config.yaml
num_key_value_heads: 4
head_dim: 32
norm_place: "pre"
qk_norm: false
tie_word_embeddings: false
init: "trunc"
lr_mult_qkv: 0.7
beta1: 0.93
lr_head: 0.00788
max_grad_norm: 1.0
warmup_steps: 200
final_lr_fraction: 0.0
max_seq_len: 384
Each number is 200 + 20 x the weight over its row's rms, rounded and kept within 0 to 999. Layers, rows and columns count from 0. The size before them is the row's rms in percent of the matrix's.

# layer 4 MLP gate, 320x128, rms 0.0885, rows 0-54, columns 0-127
105,211,191,230,186,212,211,218,199,197,204,173,210,185,202,191,175,222,224,212,245,186,206,205,240,228,194,182,175,209,236,217,184,188,213,210,203,187,185,177,234,189,215,207,226,222,214,208,158,167,205,200,199,174,212,214,261,176,187,212,193,200,220,213,214,228,192,168,182,204,206,204,223,204,203,237,212,136,180,194,193,212,187,167,170,182,178,202,166,214,180,211,199,232,202,207,205,188,185,187,180,183,224,184,199,193,206,202,213,209,248,181,184,202,210,201,217,207,200,199,192,225,226,197,219,205,168,229,177
115,190,221,197,200,245,193,203,171,188,212,204,169,209,206,177,197,193,191,193,218,198,219,217,188,209,186,207,232,197,208,202,246,194,178,204,237,230,154,185,213,155,196,193,205,192,214,224,217,221,213,213,191,198,206,207,219,199,163,187,243,192,227,176,189,173,218,156,197,241,219,203,209,204,219,182,203,171,176,211,197,212,222,189,171,186,188,173,206,190,221,223,182,171,217,217,202,212,193,197,200,179,203,187,230,206,218,185,176,212,162,186,240,177,221,209,189,180,202,211,243,203,191,219,190,182,166,173,228
098,186,217,187,201,178,219,201,222,192,222,194,183,211,211,195,205,190,161,230,212,171,217,169,229,195,218,210,222,202,218,179,253,212,203,194,190,219,196,181,201,192,231,198,155,154,198,225,187,206,195,193,204,186,190,220,177,201,200,193,212,197,180,219,212,204,190,194,143,218,166,181,200,229,172,195,203,187,200,204,181,208,188,202,194,200,180,176,164,212,185,201,171,199,232,181,171,209,174,224,181,172,204,179,198,221,183,201,211,194,157,200,181,209,173,174,210,211,181,176,246,233,184,213,204,186,179,157,180
096,200,218,238,166,223,159,225,222,197,221,215,208,173,203,175,210,169,231,213,265,188,204,218,205,163,207,189,187,187,212,195,217,227,185,212,208,170,198,194,171,156,220,210,227,171,198,172,166,178,218,222,190,177,163,191,233,175,211,205,174,182,215,210,169,208,224,191,199,214,200,209,243,195,196,192,225,206,224,212,174,198,211,178,205,217,181,199,186,201,222,221,196,169,196,204,188,240,215,202,213,196,197,215,225,173,198,186,208,181,203,209,182,218,194,213,171,190,227,185,203,180,195,217,184,219,185,203,207
098,175,196,209,211,210,209,203,209,228,168,211,212,203,199,199,172,173,217,223,189,182,186,137,200,153,181,175,211,186,220,197,175,198,178,199,205,144,216,180,256,247,214,166,197,184,196,186,220,219,205,194,189,186,184,174,207,185,222,158,178,215,186,210,164,228,172,211,204,206,176,210,203,228,211,189,212,211,174,212,213,173,200,195,249,168,195,201,179,162,201,219,227,179,189,186,215,191,206,186,206,173,206,193,171,195,219,213,199,199,209,201,196,195,195,198,229,191,192,193,203,174,178,190,209,206,198,197,207
099,232,204,200,198,173,176,174,193,225,186,198,225,200,190,204,200,220,199,249,229,203,216,189,193,236,186,188,167,193,196,200,225,224,210,180,209,193,189,204,172,229,175,223,184,195,199,201,224,188,179,186,215,182,203,208,206,178,224,203,194,166,234,196,161,158,190,168,175,230,193,212,209,198,221,183,202,211,221,199,194,185,167,247,230,201,205,194,215,204,233,231,220,196,179,206,183,193,146,186,163,242,178,215,192,226,211,177,225,186,192,187,185,197,190,193,204,247,196,227,209,177,201,205,217,196,195,213,194
094,208,194,175,183,219,199,226,220,187,183,208,179,169,219,194,195,183,231,238,204,235,219,213,223,183,211,219,213,207,222,216,206,203,241,200,217,231,197,176,210,209,223,228,212,186,197,179,223,194,188,217,177,193,178,215,228,188,214,183,203,182,184,227,173,239,228,186,227,205,252,195,230,228,212,206,202,214,190,195,192,219,174,178,224,210,180,202,170,207,156,209,186,196,205,185,235,170,204,222,202,179,166,179,208,205,228,200,175,201,189,219,217,211,206,168,204,180,181,177,182,204,208,180,176,178,196,242,229
110,211,223,190,209,180,170,217,196,218,184,213,182,173,216,199,210,210,180,174,192,218,214,211,190,201,215,205,219,214,185,186,224,206,202,212,181,200,183,173,206,195,220,199,181,169,152,193,199,183,205,223,200,185,211,182,181,194,208,185,171,233,208,227,168,240,206,204,201,225,221,187,229,222,230,219,222,183,225,193,238,252,185,182,216,201,172,165,166,201,171,174,223,183,157,210,211,191,199,185,229,180,172,202,196,202,213,230,190,234,223,193,203,227,213,209,179,237,203,176,184,186,218,160,206,195,181,216,201
095,228,187,190,206,199,214,193,205,247,207,202,233,171,175,196,194,193,196,194,201,186,197,173,231,214,221,192,213,232,186,221,173,211,180,193,186,219,201,198,202,216,232,205,208,161,161,185,189,187,213,201,193,185,189,193,173,207,206,217,213,229,204,202,240,204,183,211,253,197,205,209,228,185,184,235,174,224,185,189,199,231,192,190,204,225,226,224,160,221,200,173,211,227,206,153,211,184,213,185,196,195,179,200,157,227,198,209,241,191,162,194,208,223,202,183,187,222,182,169,180,154,206,211,200,209,191,200,182
092,167,186,183,200,241,215,210,161,180,206,209,202,228,179,189,213,207,206,247,193,213,192,199,202,203,182,178,174,208,194,210,165,213,195,197,223,184,241,226,156,189,198,169,190,203,236,211,209,180,208,190,169,187,204,233,224,188,175,225,220,198,195,177,211,244,189,229,171,210,185,218,187,176,229,215,179,176,230,199,198,159,231,227,182,232,200,197,237,179,183,175,176,198,231,205,208,198,182,195,210,192,202,200,208,227,237,194,212,191,226,222,206,211,217,215,208,193,198,196,179,201,198,192,205,216,232,168,209
095,139,191,262,207,197,174,194,184,213,224,240,204,226,183,189,174,177,180,197,169,171,153,182,188,184,205,199,193,183,193,196,198,197,170,161,190,198,184,194,209,171,207,174,205,229,216,204,193,206,206,217,191,186,172,189,154,223,189,228,218,185,189,198,166,201,206,198,210,164,176,202,173,212,207,203,188,208,157,203,180,212,216,213,212,207,193,200,206,167,210,200,182,181,229,198,190,190,227,201,213,206,224,223,193,186,193,204,204,222,196,197,167,177,204,174,219,208,191,169,155,185,198,214,208,218,183,224,194
087,206,173,171,186,195,204,184,193,198,182,184,229,159,235,189,183,197,215,222,207,190,201,176,204,228,208,201,182,199,210,195,171,186,186,177,208,163,149,179,182,233,207,201,173,202,208,159,199,205,178,174,207,204,204,189,208,202,238,196,225,222,196,203,225,161,251,207,234,208,190,170,199,191,187,179,202,216,219,221,185,199,217,196,203,204,239,202,190,201,220,220,202,202,174,186,244,161,189,177,185,210,202,214,198,218,185,215,192,242,169,157,200,201,211,167,199,195,179,170,190,170,205,183,205,193,176,206,187
104,231,209,205,216,190,171,226,169,204,237,201,207,211,181,207,203,195,221,180,206,201,178,195,220,218,217,195,222,179,214,186,211,184,193,203,175,194,193,175,189,218,230,190,200,209,202,199,180,203,213,223,225,185,176,187,188,206,189,216,180,234,162,233,202,234,213,215,225,183,214,191,184,226,191,181,235,185,231,163,201,204,186,170,218,179,185,175,207,194,212,160,208,193,183,172,216,188,206,196,209,188,164,206,209,179,212,211,183,213,194,135,185,203,213,209,193,179,221,169,160,165,226,163,177,216,165,217,188
092,189,209,213,171,212,215,205,187,198,182,173,213,195,243,168,209,227,226,218,227,205,211,204,186,162,177,225,220,201,218,206,207,203,187,186,236,188,201,208,227,194,225,174,210,156,179,190,172,220,200,210,131,179,152,190,207,221,208,195,209,200,204,200,218,210,219,207,202,186,227,228,195,193,169,202,189,182,161,188,202,223,171,151,174,202,192,180,200,174,216,186,211,166,175,188,211,238,205,197,224,216,206,209,172,185,187,205,189,224,212,221,193,206,227,185,181,226,195,198,197,213,212,201,169,174,190,206,206
096,163,221,226,202,230,192,201,158,180,182,264,187,220,215,203,193,228,223,210,207,198,229,197,217,184,208,184,209,187,218,190,205,166,198,188,177,193,210,192,188,222,223,184,223,195,188,184,195,165,186,185,212,177,187,181,211,221,199,185,174,196,189,182,226,200,208,199,195,158,200,196,223,173,161,174,212,201,220,210,189,185,166,187,174,207,233,222,197,192,191,210,221,202,181,147,206,189,203,211,198,192,238,205,187,199,208,255,206,189,199,211,169,178,216,183,211,213,216,165,188,182,217,235,207,194,166,185,185
095,214,162,173,190,218,221,217,223,198,204,198,190,187,207,180,208,166,203,199,183,189,225,227,174,224,233,202,197,187,197,198,196,191,170,225,183,199,191,235,173,234,201,186,184,224,203,185,192,203,214,213,177,235,167,226,195,235,211,206,185,225,202,208,178,216,201,197,255,184,189,189,197,210,172,173,235,201,206,178,195,199,187,185,193,214,190,180,207,210,209,186,202,192,184,178,163,191,208,213,183,202,206,184,231,202,211,251,238,192,171,144,226,209,154,176,232,201,191,206,195,200,230,175,206,193,185,197,186
090,217,223,215,208,218,175,196,208,210,238,212,187,240,190,181,206,204,220,196,154,246,207,175,213,199,205,223,209,165,208,228,201,189,181,189,192,180,192,201,195,240,217,165,223,203,202,190,208,213,195,191,216,223,211,200,221,227,217,175,224,194,175,212,189,210,196,218,220,238,220,225,200,218,209,196,221,209,197,194,204,194,269,194,190,175,171,167,162,193,196,200,211,213,192,181,236,207,205,202,175,225,215,214,217,163,199,243,228,215,194,195,210,196,193,167,223,202,171,194,203,216,210,172,207,192,179,226,174
103,242,230,163,232,204,227,226,192,194,181,186,203,212,211,187,188,190,174,215,234,191,203,172,196,203,173,181,206,214,172,197,191,203,201,203,188,221,217,173,191,190,169,206,202,205,208,224,206,208,198,199,202,201,246,247,201,199,202,210,204,189,203,159,193,197,174,205,170,169,206,193,226,200,182,160,234,231,216,210,199,204,192,188,189,215,219,162,193,253,231,198,221,236,188,210,173,221,176,205,190,193,203,191,190,207,192,202,204,181,262,217,196,204,200,206,194,220,220,213,245,210,199,229,187,188,176,181,183
096,172,183,205,206,194,200,194,209,175,198,186,211,191,207,197,193,214,150,209,188,230,204,190,194,205,202,210,182,173,189,182,189,186,228,185,218,170,256,226,190,183,206,206,200,177,179,198,213,213,222,170,210,181,220,202,176,183,186,181,213,220,192,166,173,209,196,227,186,200,184,188,213,191,204,190,196,158,177,176,184,205,161,234,207,199,206,184,187,223,180,209,206,194,230,208,224,185,164,189,228,187,246,159,184,185,218,238,212,218,186,213,169,186,221,197,242,211,208,201,166,225,204,180,172,162,194,192,178
097,217,204,195,194,185,199,181,212,189,213,202,206,201,230,214,214,220,179,217,207,185,186,184,198,222,208,230,188,204,165,226,225,199,200,201,213,184,185,171,204,207,227,226,182,165,204,155,203,160,190,190,203,213,179,195,189,245,225,235,213,229,202,241,207,210,191,148,227,190,189,170,174,154,210,209,195,182,233,197,190,218,190,207,186,187,203,189,216,197,176,195,190,180,191,184,166,185,191,212,224,196,179,228,181,243,182,185,194,219,204,207,201,181,228,206,182,212,180,151,193,194,206,190,208,175,157,202,170
105,221,213,164,189,188,202,200,200,175,191,206,207,197,184,188,213,192,190,205,207,199,189,210,207,234,235,218,182,213,208,209,200,213,198,179,246,240,217,194,203,230,218,212,258,251,221,181,226,164,173,225,182,205,174,210,211,170,190,184,186,202,223,183,236,216,185,198,190,186,193,182,194,217,220,244,190,196,199,221,178,209,179,192,193,186,234,237,159,217,202,191,167,197,212,209,227,220,211,212,157,228,187,199,185,227,218,224,201,191,225,211,179,219,224,221,189,207,219,212,214,199,198,204,179,171,184,217,190
099,174,239,218,211,214,182,186,209,220,237,164,201,228,193,186,209,238,169,213,187,228,234,162,180,209,219,197,205,183,242,201,218,216,183,186,175,189,193,221,203,223,239,207,205,248,192,201,185,197,179,187,182,229,178,187,192,231,201,203,203,188,213,174,241,213,181,164,220,207,215,213,209,186,193,184,207,224,236,203,180,235,194,192,191,237,208,210,194,203,202,208,187,194,219,190,232,211,184,179,210,174,203,204,191,202,205,213,188,193,190,160,200,262,209,190,199,177,181,184,213,189,195,206,225,226,217,197,206
099,249,217,193,200,208,166,202,167,244,212,152,196,216,179,197,200,184,219,226,201,204,189,180,224,221,179,220,194,191,197,204,208,232,154,187,206,207,189,181,211,211,160,183,209,192,182,184,237,201,211,213,160,219,172,183,226,166,204,175,172,232,216,217,195,214,198,202,184,192,214,220,211,209,178,228,201,195,175,208,182,193,205,168,198,216,222,224,218,204,165,192,230,180,207,217,191,181,206,172,194,201,213,199,179,197,183,189,226,187,205,210,172,189,221,171,171,203,194,204,190,213,200,223,198,183,214,263,203
105,192,179,198,190,209,199,144,213,200,203,204,174,222,196,205,214,223,207,179,162,172,197,177,218,188,200,205,212,192,148,212,207,179,198,190,186,229,205,184,171,177,208,200,210,192,220,204,216,180,203,176,210,183,183,232,202,215,174,161,229,207,225,208,241,195,177,170,205,158,228,224,161,203,198,192,181,194,222,223,183,173,210,214,200,202,214,183,140,187,198,204,225,200,199,215,186,196,198,220,207,183,234,209,167,214,192,159,175,161,198,230,195,200,210,196,209,213,177,207,188,192,177,185,201,210,171,213,173
109,204,234,204,185,188,225,231,202,203,234,201,207,175,232,203,205,215,199,197,194,165,207,205,188,218,165,173,224,216,192,163,193,225,201,158,188,212,196,214,214,160,185,191,204,190,172,203,204,189,193,215,208,253,205,213,213,200,193,215,193,181,189,171,187,240,192,196,205,187,210,203,193,175,225,175,178,212,209,196,208,222,214,220,194,228,198,186,204,191,169,217,187,156,193,211,148,215,166,203,202,205,222,171,151,210,189,209,245,220,206,211,206,202,175,206,183,176,156,200,218,201,203,228,179,202,209,165,209
096,218,175,209,233,197,191,189,193,202,171,209,151,209,205,222,224,200,184,191,209,195,219,215,163,236,194,198,215,214,186,184,194,183,188,215,194,223,210,197,193,182,187,218,192,206,215,187,218,233,198,200,228,210,241,202,200,215,196,236,224,207,196,184,208,208,216,199,235,176,193,184,200,193,194,184,219,245,185,234,220,196,221,240,234,220,203,178,218,199,185,209,222,177,202,222,181,185,221,173,207,240,222,180,226,220,241,193,183,183,212,160,196,203,252,181,214,192,178,189,217,210,210,226,195,167,197,235,186
104,176,180,183,210,191,178,193,181,194,159,181,194,189,230,216,179,194,217,197,205,211,193,211,192,156,184,187,233,177,192,179,164,209,193,221,186,188,192,177,204,204,197,214,248,222,173,208,188,172,187,219,229,175,183,186,218,216,220,156,187,213,207,168,199,170,190,201,215,257,218,169,180,214,183,217,204,214,235,210,166,195,183,216,234,198,225,220,174,223,195,229,220,218,207,194,213,202,225,178,201,205,214,213,223,188,201,208,186,218,193,205,140,204,212,199,226,220,195,203,190,204,177,200,216,164,194,212,190
103,180,193,203,194,236,171,154,203,215,168,178,211,174,176,201,166,241,236,192,196,200,175,198,218,186,218,194,213,193,229,209,210,204,208,226,229,212,197,197,194,217,189,181,232,202,181,206,236,217,182,218,206,208,203,206,197,206,251,215,193,194,186,196,221,234,183,224,193,204,217,188,182,206,192,219,171,197,194,185,236,177,209,206,185,204,214,224,241,206,177,217,190,178,224,188,212,200,236,214,221,222,183,190,192,198,231,201,219,196,215,232,204,219,169,208,199,235,220,226,177,172,194,173,167,181,241,222,214
103,203,209,186,200,175,189,190,217,206,216,157,226,188,165,221,197,232,239,236,186,227,222,208,206,199,206,216,190,201,231,243,163,199,199,193,206,166,191,205,185,195,207,193,204,201,202,180,236,205,197,178,158,196,165,188,204,148,203,206,205,197,193,208,213,181,184,207,221,244,187,203,229,183,207,200,170,176,195,235,186,200,247,193,217,177,225,236,201,199,182,191,172,210,183,204,192,201,206,181,207,212,180,155,198,194,188,215,164,194,162,210,172,186,203,209,214,160,204,174,196,212,188,217,217,219,208,203,199
096,190,212,184,184,187,218,171,206,231,193,149,219,206,182,173,173,209,250,186,207,154,179,185,191,194,201,250,206,205,204,201,177,201,220,214,180,175,192,186,213,209,178,196,218,194,189,178,216,200,171,199,188,193,184,229,196,221,215,211,207,187,200,198,219,188,213,208,212,196,208,181,180,228,224,212,218,167,197,183,208,185,159,187,207,190,180,203,171,171,200,232,223,217,168,165,217,176,198,197,184,155,203,214,202,186,181,233,214,148,196,209,230,195,208,172,205,208,205,216,197,177,157,215,215,192,192,169,212
093,179,221,204,204,175,217,173,194,200,190,221,191,175,200,201,183,190,172,199,139,219,212,165,182,184,210,173,230,224,203,207,200,190,203,191,189,204,181,211,180,237,192,190,195,221,192,201,195,167,196,207,189,165,186,231,213,203,207,211,172,223,180,183,182,206,240,195,203,202,199,202,208,191,186,200,189,209,213,235,231,231,208,182,171,206,207,236,220,175,183,193,179,205,203,193,226,188,236,225,226,182,178,186,170,188,222,211,162,221,142,187,234,190,215,205,170,211,188,200,213,190,204,195,156,171,187,221,192
095,197,206,239,232,207,192,226,194,224,244,212,211,197,176,190,199,184,217,206,220,183,207,191,189,187,216,199,204,177,197,192,201,213,178,221,164,223,201,219,202,221,244,196,211,239,192,187,192,185,200,233,210,213,203,165,173,200,188,219,182,193,215,177,197,207,189,210,204,181,230,206,202,186,185,213,194,200,166,158,192,214,204,205,175,221,186,184,185,193,227,183,243,169,175,204,202,142,195,185,223,211,249,189,165,224,165,204,196,197,186,228,170,202,195,202,224,212,193,165,205,177,221,225,216,217,176,225,208
103,204,170,192,176,159,201,174,156,199,191,224,216,210,208,186,161,186,208,204,168,175,201,230,225,179,181,216,225,222,186,222,164,187,222,206,201,191,200,224,206,213,188,180,201,212,188,166,220,211,189,200,204,203,200,196,165,181,221,237,222,169,219,182,198,234,209,194,240,165,223,201,206,212,227,226,245,217,198,236,203,196,203,193,193,178,167,212,198,175,226,214,230,204,211,199,203,185,191,195,205,200,212,219,192,187,165,240,218,193,200,228,251,214,199,197,184,198,208,197,178,184,175,175,203,205,212,214,178
101,206,189,216,194,195,212,215,183,210,160,178,229,202,215,181,226,225,194,198,211,180,198,209,233,198,210,181,209,189,257,227,216,226,173,220,202,179,160,204,210,203,206,217,238,150,188,209,227,199,191,195,180,180,215,198,199,188,198,204,166,205,196,204,190,196,183,192,179,209,229,224,220,221,178,202,223,180,186,215,190,216,190,177,181,212,195,229,205,221,217,236,199,213,200,218,218,187,209,231,187,185,135,189,189,169,174,150,184,159,190,229,200,187,213,199,205,200,189,213,222,210,182,228,193,218,215,217,191
098,182,174,204,188,220,212,214,219,198,213,181,167,185,190,153,216,176,200,234,190,176,195,198,192,181,212,250,190,189,220,223,225,191,205,182,166,203,194,217,195,233,218,213,204,152,174,172,217,208,192,210,145,217,244,208,214,199,232,188,204,206,215,231,189,174,200,180,209,214,182,181,186,199,222,176,200,190,205,207,243,198,237,237,201,209,203,223,202,218,187,224,230,202,178,220,211,178,167,187,167,188,200,174,214,210,184,215,214,209,197,187,214,198,199,181,201,220,219,205,234,233,214,190,220,187,190,193,201
102,184,240,189,211,196,180,207,209,192,197,216,202,176,223,174,180,221,207,173,177,179,225,156,176,203,194,198,221,203,187,188,206,174,195,223,205,187,176,173,141,213,223,202,194,171,174,227,229,172,234,196,221,184,257,241,216,200,229,180,194,205,182,208,212,205,225,217,205,223,194,216,196,226,202,198,196,229,226,188,179,206,226,210,192,170,243,218,194,172,206,237,211,204,203,190,212,213,200,200,196,213,194,171,225,190,194,172,166,215,200,191,185,198,208,220,204,243,227,198,183,192,177,202,209,198,222,196,210
104,211,224,199,206,183,194,216,217,196,144,187,226,172,203,159,215,179,208,203,205,165,214,169,168,211,205,192,207,195,230,199,186,225,206,227,209,187,213,219,180,220,206,192,237,191,191,200,201,203,191,207,204,160,213,226,189,213,214,209,173,191,185,249,194,203,214,144,226,203,171,244,215,216,200,193,217,227,180,172,205,164,220,206,213,205,200,200,171,178,214,218,178,213,181,163,224,216,192,182,174,214,191,210,181,214,212,203,208,178,194,195,186,211,171,209,183,180,251,186,205,189,179,206,184,206,209,219,171
095,201,184,205,154,211,198,181,192,180,188,192,221,229,227,182,170,172,201,209,170,196,181,218,200,225,190,179,203,189,204,215,195,201,188,185,171,185,210,213,198,197,204,185,216,188,222,165,184,217,177,210,158,203,182,198,179,169,206,198,160,167,219,202,188,206,188,205,184,171,213,210,219,185,207,192,212,193,191,191,203,175,211,163,197,163,215,213,218,172,220,224,191,199,234,190,212,183,159,192,165,211,165,196,210,193,221,232,205,159,196,223,165,218,215,168,147,205,222,210,182,199,204,204,194,224,213,237,226
099,179,204,187,210,218,182,236,219,206,226,191,203,225,182,209,215,185,224,214,195,201,194,188,228,213,183,180,192,170,183,201,181,231,190,182,185,195,209,204,196,246,181,203,155,227,199,219,179,201,221,232,219,212,194,232,206,211,227,208,197,175,160,177,179,191,195,240,163,203,193,197,214,197,214,196,194,224,189,218,198,189,184,216,213,193,181,198,229,183,168,190,208,188,161,230,200,216,207,196,240,193,215,154,214,188,193,227,228,240,188,188,200,203,175,196,243,192,196,178,174,220,226,188,172,242,197,181,190
092,208,223,209,198,229,184,171,195,239,208,196,204,210,215,214,157,180,199,194,209,205,182,211,211,204,167,213,168,192,207,236,200,223,190,199,196,198,209,200,217,174,190,179,202,249,199,197,172,203,171,178,175,198,160,162,185,209,206,179,201,183,212,184,214,200,190,209,202,189,235,187,201,178,237,210,213,198,212,166,190,228,250,195,168,196,194,190,197,146,213,202,208,212,174,180,173,179,200,211,190,179,222,250,207,215,196,257,222,208,219,179,210,210,194,182,176,220,202,207,228,204,191,211,205,224,185,205,179
092,197,194,211,187,209,187,157,256,221,226,235,225,243,170,219,227,241,202,239,193,204,205,205,209,183,193,217,210,174,223,217,187,213,168,206,220,161,204,219,205,236,222,168,226,192,185,206,189,194,222,191,154,229,193,212,243,188,207,207,154,228,224,169,225,201,209,201,214,202,211,211,175,210,193,206,201,191,219,195,208,156,221,193,198,180,213,198,195,204,201,204,214,227,193,229,193,185,186,216,192,218,189,211,222,176,183,195,191,209,179,170,216,230,191,218,193,205,205,196,233,200,210,220,206,205,203,218,200
093,187,226,205,197,193,237,215,231,189,141,210,204,203,198,195,193,185,201,191,177,171,190,179,181,189,233,209,228,219,230,186,192,188,166,196,241,218,216,183,213,192,216,191,211,203,195,203,168,216,209,176,230,184,169,225,180,214,231,224,221,173,191,219,203,195,209,230,196,209,183,207,176,215,193,177,226,197,231,219,201,180,203,201,215,197,191,162,169,201,232,227,202,178,164,183,212,172,166,219,198,191,211,184,201,204,145,181,178,187,159,211,219,216,172,197,203,184,211,204,213,218,206,193,209,165,196,173,193
100,194,189,202,177,192,218,205,201,210,196,182,201,156,197,208,243,235,202,245,185,169,195,174,195,206,208,227,218,213,237,197,229,232,204,201,208,193,176,197,178,195,187,207,228,181,179,209,234,227,198,180,194,180,188,186,217,178,226,209,154,233,197,190,175,172,233,202,197,214,228,210,215,165,181,214,186,177,198,204,181,183,179,186,182,187,214,234,217,205,194,189,214,195,171,202,162,203,154,178,210,201,175,188,163,193,234,199,175,224,190,211,217,189,203,220,174,205,193,169,208,207,189,227,179,211,189,223,213
101,174,211,201,206,174,186,201,197,155,176,206,221,200,166,212,160,165,217,206,176,190,194,187,168,224,215,218,204,197,225,203,271,184,217,219,207,182,236,212,218,202,193,216,244,232,202,221,203,162,191,227,214,184,194,195,199,191,187,210,205,213,197,201,191,197,220,245,196,203,194,218,201,211,196,221,169,189,199,183,209,210,213,190,191,185,185,208,224,231,199,213,217,204,182,175,185,144,211,195,203,198,198,221,210,217,219,210,227,175,231,218,172,188,204,202,155,173,193,203,202,184,243,217,195,217,200,213,197
091,209,176,202,215,211,184,185,195,217,211,169,176,206,180,201,187,204,191,188,224,210,187,177,181,157,190,196,168,200,191,160,217,216,179,193,208,197,215,208,252,210,221,196,196,218,187,193,197,183,184,201,224,219,195,167,185,194,194,163,214,168,146,168,204,190,183,197,178,236,226,198,200,189,210,204,193,200,197,197,191,180,186,264,213,209,234,188,186,262,186,204,212,232,189,218,203,238,202,225,203,199,242,167,199,184,193,203,194,177,191,214,201,197,203,205,236,186,209,210,201,212,226,188,195,173,212,177,197
099,210,177,172,190,199,182,193,210,195,193,185,222,196,208,210,153,236,210,166,213,180,156,182,240,197,182,178,191,200,190,199,176,180,209,245,192,197,206,158,227,229,203,180,200,209,198,198,176,242,181,212,180,208,175,180,181,177,191,203,179,234,222,189,210,194,167,149,214,199,217,159,212,211,222,208,212,223,229,209,161,191,178,197,183,190,196,219,190,184,195,163,210,198,226,221,207,198,235,205,224,200,195,197,186,226,197,200,183,183,199,174,223,213,218,192,212,226,204,204,189,235,185,226,200,215,209,227,190
096,230,227,189,202,206,177,255,242,206,214,181,232,206,173,201,174,190,230,219,215,194,182,197,169,231,195,234,221,192,217,195,171,214,189,173,203,197,193,208,190,193,206,179,220,244,180,240,183,198,193,210,183,187,169,207,228,198,201,208,208,213,184,206,213,193,184,212,163,203,212,194,217,226,199,224,192,159,202,172,184,203,206,191,235,204,163,145,203,184,233,193,215,174,188,176,197,210,230,216,172,203,200,188,215,235,198,202,189,209,198,193,162,214,159,202,178,187,205,212,212,198,225,191,221,191,182,198,199
102,196,173,218,190,188,197,208,212,189,133,165,192,186,205,207,205,232,167,218,184,193,195,205,192,199,205,210,199,202,201,202,220,213,203,224,195,215,189,197,237,210,194,208,210,147,182,196,222,187,207,193,211,193,169,180,182,214,219,196,175,212,204,197,197,168,231,193,194,178,193,193,210,202,171,222,224,206,173,237,200,229,189,173,211,232,215,248,221,215,196,191,230,193,167,190,206,195,190,172,205,208,197,184,164,210,172,196,158,187,194,210,208,199,202,170,178,174,194,195,234,223,193,227,215,151,163,220,180
103,231,165,189,200,225,222,185,167,172,178,170,230,228,187,195,201,217,181,153,201,186,176,236,193,194,194,221,210,224,196,173,202,165,198,189,201,172,233,196,229,181,191,180,170,211,195,223,211,183,222,219,230,234,190,184,196,186,175,215,219,184,217,230,201,204,184,204,165,196,205,192,195,207,209,161,227,240,222,181,204,204,190,202,168,173,198,192,223,200,168,182,184,184,217,206,228,185,198,174,203,204,227,208,207,218,188,201,179,177,183,219,193,181,224,204,230,190,181,205,210,200,247,211,163,180,192,207,208
100,189,218,232,198,211,211,196,237,200,190,211,198,216,212,230,214,178,204,200,211,182,195,183,204,188,196,195,233,171,199,232,186,196,183,239,189,191,196,219,218,227,198,222,247,173,203,195,186,198,212,211,210,190,191,211,197,240,248,213,196,194,211,209,186,218,201,229,218,191,223,169,188,205,186,191,215,193,224,180,197,190,213,153,237,183,180,161,166,184,250,188,182,186,190,173,165,200,213,219,193,187,176,237,198,176,178,197,234,206,230,215,198,225,192,210,184,176,210,191,201,154,190,182,203,230,190,188,186
106,221,186,170,219,211,218,219,195,183,197,235,201,200,206,203,176,220,221,186,175,184,161,192,186,253,178,183,184,203,175,189,165,174,203,198,170,218,224,202,183,222,204,211,183,210,210,204,179,199,167,193,194,203,221,236,206,214,198,203,205,220,180,200,200,196,208,182,232,162,166,213,192,193,191,212,219,210,202,199,199,203,191,188,177,202,197,203,213,199,168,175,214,235,184,245,217,176,218,218,197,182,232,222,199,236,159,191,198,181,228,181,189,204,226,184,178,206,187,179,191,205,185,215,213,199,173,273,183
097,182,226,189,185,215,194,154,192,202,189,187,198,211,164,178,217,178,181,159,169,198,208,195,239,217,219,180,207,182,205,173,167,234,191,199,194,213,211,203,183,206,189,183,163,200,224,212,207,236,196,225,198,217,197,212,167,173,182,192,189,177,229,211,187,172,186,186,214,153,219,211,174,200,186,216,200,193,210,221,210,215,208,202,169,207,195,197,209,158,216,218,209,199,222,209,232,155,240,182,205,183,153,197,218,199,237,220,238,194,193,190,214,198,206,201,190,222,198,186,194,171,187,187,198,237,223,210,197
098,212,218,179,231,191,213,203,207,210,199,170,238,206,243,205,206,224,184,211,161,175,207,188,192,224,212,176,186,242,223,240,218,214,230,209,198,173,182,212,193,208,205,208,179,186,197,197,211,233,213,195,193,181,190,191,193,168,226,219,172,176,199,189,215,150,200,217,166,186,231,189,204,212,167,227,175,217,211,197,214,222,180,176,195,161,205,222,192,169,204,173,196,195,179,198,162,174,171,185,191,168,187,208,204,228,214,219,168,192,215,211,192,186,192,194,192,181,186,208,225,200,186,245,210,193,196,190,173
111,214,180,200,199,181,207,188,219,181,220,200,208,202,177,192,178,194,200,180,194,205,199,197,190,174,170,140,221,192,194,194,191,212,197,233,196,209,216,201,199,224,209,192,205,216,176,213,150,216,216,179,187,210,192,216,216,205,208,230,243,189,227,186,218,206,241,187,192,237,153,199,180,163,174,197,184,218,197,189,177,173,184,163,209,195,185,198,185,168,190,194,198,192,176,191,163,199,219,190,198,195,202,208,204,182,175,184,205,195,191,226,199,203,181,207,149,241,222,192,213,205,171,180,205,135,200,192,221
091,159,202,218,176,242,181,214,205,227,223,173,216,165,220,188,206,223,211,185,202,187,190,215,202,206,222,184,195,224,203,193,202,204,216,202,183,211,211,142,181,149,192,191,204,225,195,226,161,186,225,203,174,200,206,176,198,187,209,163,192,226,187,212,218,229,189,198,169,189,183,177,229,193,208,189,191,181,219,181,190,203,186,191,167,215,177,178,173,212,185,179,197,161,202,216,214,207,191,189,219,208,224,173,206,162,225,233,229,210,217,202,202,209,200,176,200,170,190,210,210,178,196,158,228,209,212,219,172